Weights of a small transformer language model.
Size: 8 layers, width 192, 3 heads of 64, MLP 512 SwiGLU, vocabulary 8192, 6.69M parameters.
Training: a variant of SOAP for these matrices, 133M tokens, 2310 steps.
Each number is 500 + 25 x the weight over the matrix's rms, rounded and kept within 0 to 999. Layers, rows and columns count from 0. Numbers have three digits each.

# layer 2 attention key, 192x192, rms 0.0692, rows 145-191, columns 0-95
496516514483502508513502490508534518493498476512488492512491536539512514475444541484528499499500542486489490530507527459565539530498509486459452538485525477488526517494469497501503519493465479487447461477496512526461498482542518497478533487533512471494529476468433534480502535557459530524
497500490440470500501454478470499502531485487502502497511481483501506481497525525472479525474509507450437529462512495476442494487494515469492507519568544479468527494508486463472452486554474533483493519523462570516499478452471497518520460485498456505553481465505517494498469503484508509524
488491518501447483515461502510456519483476505482442489503473481505536532537438470495431545541496477474502510423488525527538491480528469529482413505509471502536513561485512503508490505502506506505485443498515514504511475489504514497543484472508523514478466500504521503544509508503531522555
435504490517525530476451494519465517521471504481467500510496493463497470529477524469473530543490502513494514525491483477468507413526506504500463552498469445502528490439506484449510484503470463512494535547549530488493502519527493485501483535521501513508537504528512486551502465538459489455
518474472475503472507474506545468529500478522466469513550547531563502501453511494487508505516456501554502473484472512558446512500557491502511540500494503516517500476508530515517520490508498510463499515503499457484496534498522465496507427501491484481533497480510478506506548487464452460508
503514535456482490498514473471555487478450470491488524502456524523527522517541456480469503494573515509517480451487458532543510505524503520530426481466519529504534504533469507542467536509480494425502489496525469514479525527484496482485477537501476492544497525484482524485447512496452487432
501485464468525505539499483477524547472500540471506501474512496514536505467501543486506471503512505482548502481518473498507506480517525481522480472470494505522536469485550472528514521526488530478513530545555491493488487521532517513499500494517481494478498493528486509492504546519489498490
516528499500491471472485505513511540502499491529500523528533477496499525479499479498475510530523486511485554533557524496467520505467466478489454494489584496508569501479506500496500519500487474483492559508505526540468525446547465492483479532512492536442492506470534512480475483539517480479
528498467495492489509517500553478522479474489494513441476498532435467485529486516496490503480469517518495512431485505482497442503470496469461547515489530453493489501517541517482498503493550453527497482444463522510511491487489559524494508507454473525489453477495502506470497520501509492525
522463606513528493500481505525443505500506528517564505537505529507554466482509460536549508474506504488480555505490423497514501470541499497510474511513498511518498479513474486512518473463512443460464514473471514501545503504475538522497502479500497525483495533491442496431521473510508484484
500540527414496517520543508502491466514500497481487524492503529483466520508466543528503501521522485560507495469497548497442480473501464504532488502457504541488448546430453497488522504490519469491535529507489485534509542499461506563486521500515499526490474489505477526512501516472495534535
515526513495401457517501470456488481552538516568474494488502411565500484527528473482467486485503472537514530503494541448496465501493508500478470464547504562521497531511485516566528507479466480455479457526485516474467518493520513508511492510441514481497514516456542516526489455497502542432
507524525505485486527525491538487483513524482529468496496508550484480502467466485483498498466503516521498520503490493495508491516510491493472535493522484496493580498466501475513464557473508530469515503500497466483527499466484500488500517475504542497490522519509460486512516468500524448512
480480450495477507483514516511502517484495521480499508520529528513527542538524490480515484519498518489515498513473571494508466492509483549501457546468495556495484520520512515464488485456443510496490461503497486512513551510539531497594491471507504485490493509533501488443535525498458499506
511538496473474496495414530497520470482551495459506524520496495468512518498474432509584471500511509492440446458508500499490526558512509476567489516480528513539508503459481454487499485496451502561477508460489498466505543522465486431494542481481470507479537490497478481523468521520491484528
494502508489550521513509508491494484523543518507519530496497492503510516512511509509531445567579500503505479502478484498513492477491502479518476508514495509489498439478512530491497531500514480493527505500503494466521461491482515484562503517497517470486461507468526523518485505476463535512
529493527476495516496527509502513460487505479501518472476504485468491506519528491500479547503483485495532512510487510510502489501479510439476517504532491460500483481517459490496505499493530508506525497529503498480522476481489520502490530511459507502516490505494496487490517525542522494525
496506467515470482533461510471523453497472497534495524535466516447494512478463503476482504467475493504431548521524538475485500535479504503514526499493486483527513491524509472494472490494480488489492509507512477534441536554458517498468496455523476475533502495486480491523483543488513515508
477538508506435502491476508451498505491459485524481478512508446467509503528512505456515523541482507485507488495512497507442534513526533512503563506482492505523469513506561478506467476484462514447495484503506475500494543512502488476491510490516499505520488519468506483506483548464504460539
471493517470537495531474467514501513475510556528521491518493516489512476475543494495536496517450505501517504509507446520516542513512521469509486537535522482492478535515513496511517527469518510513487481497460499518549503500518498469530511509506517466509486540477496519508505497492496472521
493499492508483510478494467490454514483462561502583551525489481484502495510498451491493541504487486468495488494537526523462496484511508459518496476532507470544458501516467485530495503515518500536495522556493518578539508468541497519459489538506488482485498530518470486506493501491485490489
496491501481503481518482502506492512527553470473477506525492501514503472566507482519485495481519542512499482499475512539509495542500500540489462544503503517521526533476506478487469464485515513492524479475505495534484506556512516515516483505484521480516506518497552486531492515495507506461
522542540481497482453485501485490503485489496489471443461534541568500495500455534520498507491497482489491510540546504503476508515502495453485512495453548472515503508546509511505479499520482498506500484490469476508519510494521487499503499470506486497497486473509528513534502487484470488449
484499491464499497518465464496474499477470485510512520489434492487524463499515533464477553542463509466474465457508544468556517535511512502530495475553520528534500503583546541535527520461457513510518490476486504497464501533514444482546489551554529485524469475475471487493490503517483457469
477525505538474502533544545471515515514467547458506513528485451528549523482543471508516522460512497506461510479535487501506484512558542514515482485520504522458528490502512510463528564541529489507548509544518491521512536486491517491508520505487523492503483498508531511519484503504491515475
498524522496489492516522506491506497504501486516473447464466505500488528507503520521509500494521499530521549538513509479473527501464492502527511514488496558509526508447482559480479490526510497477491478430520505516507470511518489485492458518498469498548512470495485510483498515532549461472
466441481527537509525495502528474484522465488510429496504490467476426450527478457508487495473527478563486479533495520484497520557495484483496499463536474483484509486501524522472486501515470449452519483466464527477479483503522470496434487478491503486500428469502466515466501526459484509508
532550488490467483478526490488498480485460429485473479506501490458526476551532483532509523489504485505458519524499510519523449493495513507471467517518508459576467484484523485498509495517527460492489497482519506542534501536419511506502471505453509498510457505551525494520523525495498534461
505499492594462567546462503511531515527536465505510479525507499530601521508461475523496504471486495466456510508511466483457476507484479476507526506455506494509535474480522489480499474534528521518516511511501499442452495494486517570493507500493536499517531504527499482496536524492455525497
495521506476523520458486509534504490496447446485470447516502546477513510451524494476531505472452480517502534530482532561474459480583506525474496458502500454504571521414531440530462452467524507505562522416495536483483504512530445484454505544475523479455512522496487496490520482473511497475
517504499549500499499535475481483431472490486492498497470543532473570456479533503508478508493510513507504521506513538490560451445497475520493530503524468493498467480521500438507483459523566454465484520497522494500536475493523472512446544447460500497482470516540525517535564468536479462480
449500508549531535519485503505489471515464523513483482522517523468505519502488513489502466518527471575512523449509504530539513492456496544518510499489481450488476525484500487501428489522494511468510481530479498507506466490500529548515502499511492447498502519500480505448509526489508488509
459482468492497467520528508499486484540527529479436551470473540490484521512486500461498530470523521496478531491517512488503521518510465495524510526434513510512490466486549503492536522488517531484537458516521525463502533465482486511505568533501543515498484526503504487458548476458497514552
492508516446538465489523494470482502513483475490541496520488488428495484495502546487538543487492523529474482538506512496467449516506490482481485547527491513496525484441485448507473493515516500454508442521525507522544486472554489476470520532512524519481511518435486511489529550499490566510
488480514504441512508501490522503442474502508515495486501480508504515498552489517523499470476496475506502473518492503515455549472529441471447511496501496494541534497480527426463499509483528521538505474497476489473478539494512484527503469523494490492475469476508493473519535527501523478478
523494510517469471472499530509505480495517494490477493530530503519502492495484512519480525511493483500485496537512518508494492478503523502506508517482501517502537516449536529499497512492519490468469497463455513503523444523446505465459508467520500499458444521515504523518510461479532500539
453544478503483508485482484548491540498472494504538488502552535500495513496517474505512487480507501485510482501490509471521534530487454509520525516480581483486503512489505493501490533506469487421502459478536488528530524502531513487461477530466492451499446432498520545487503528490560512528
468518492516495510484508484482471501538529508465511468452472499495484549538494471475534471498502543488513483502501544468478509539513495533499504507516553499510493534502530455512494481496508548469456513507502493493449493529544436439473463492499507515506505515485487527478411505461545499540
467549482512497520480522493507487458469498452476507466499539566509481477480529484486507452505517515519514523537516514513485436458519521462523493545491489465495487461455490516515492488480542495484504478539435509481500453505476493462533535515464501439475511523538524571542503494471491507487
483515480504502535495485568480500464478461434518537546533548512481512531489504515519456519505503503513489510538503536507500488565475517490444568508532499531508552501511497468572493527530509497526468483447455468541493510492579502510515502476467492482479528474526443501497491501470439469515
487539512503467503561498469517503460554465493543499484501514522473476482508474530468507495488456485464521464476488440499476516524468428517502507499500522504496478530506494482516513496499491521521542413464476529442537469573501495481490511478501510506512528492526508500517494453491505498464
537506471466514509508508538480484488520455506509492495476498479518520463540427493487484441467497531478464485475521517491478532510475477551534488511532503529534530517523484505434560498536524528487483513480505490474492511452502488477486468513494472457492529508504518447496446500480501460544
487505514487498503528530458483516479448491502489513504541496503493496544472471500495532495508488494482541507518490556516492489512515506497480469515473542433453510485527506473512494494474501485421442513492480468493500486470473527491473481499528520527511498468488483493484511476538536493512
476571452493493498501472500503525490479540526468501509542476513446545474466453477435483475500477473480526447524477535474528521549539483525526491477487495527458512541519491514456504491439488504498498503541512544451479498509517513538544484494503523542490484471501532468449504539502462490504
499492506514505471512460525486519506493478515516498460499479481496452538500523536510505477500466557562470520473501539525502515488535502515475506527505532540523476475541499516510507484482475471445453488498468465567520473510500499490538482578519523478478515497529504529494509523521499477487
556518485551534517492452512508469492489531517491542463533486452508519532527478532519506518552499519489513464501516500509445498506515481493520517514473476503490543486496476485467519539510487497470515441463457522479498543502527490506485547502484520481445465515528486492500476491492497488520
504505505516527529521491555528532442504507505486505499492482528485460500489456489549491496481483525492499481463478504502496531556491561580496509532532547489504550509485470504486499493433490516510474480474515535584468520474543533490490477494490554526459543456518482509513498537540488544489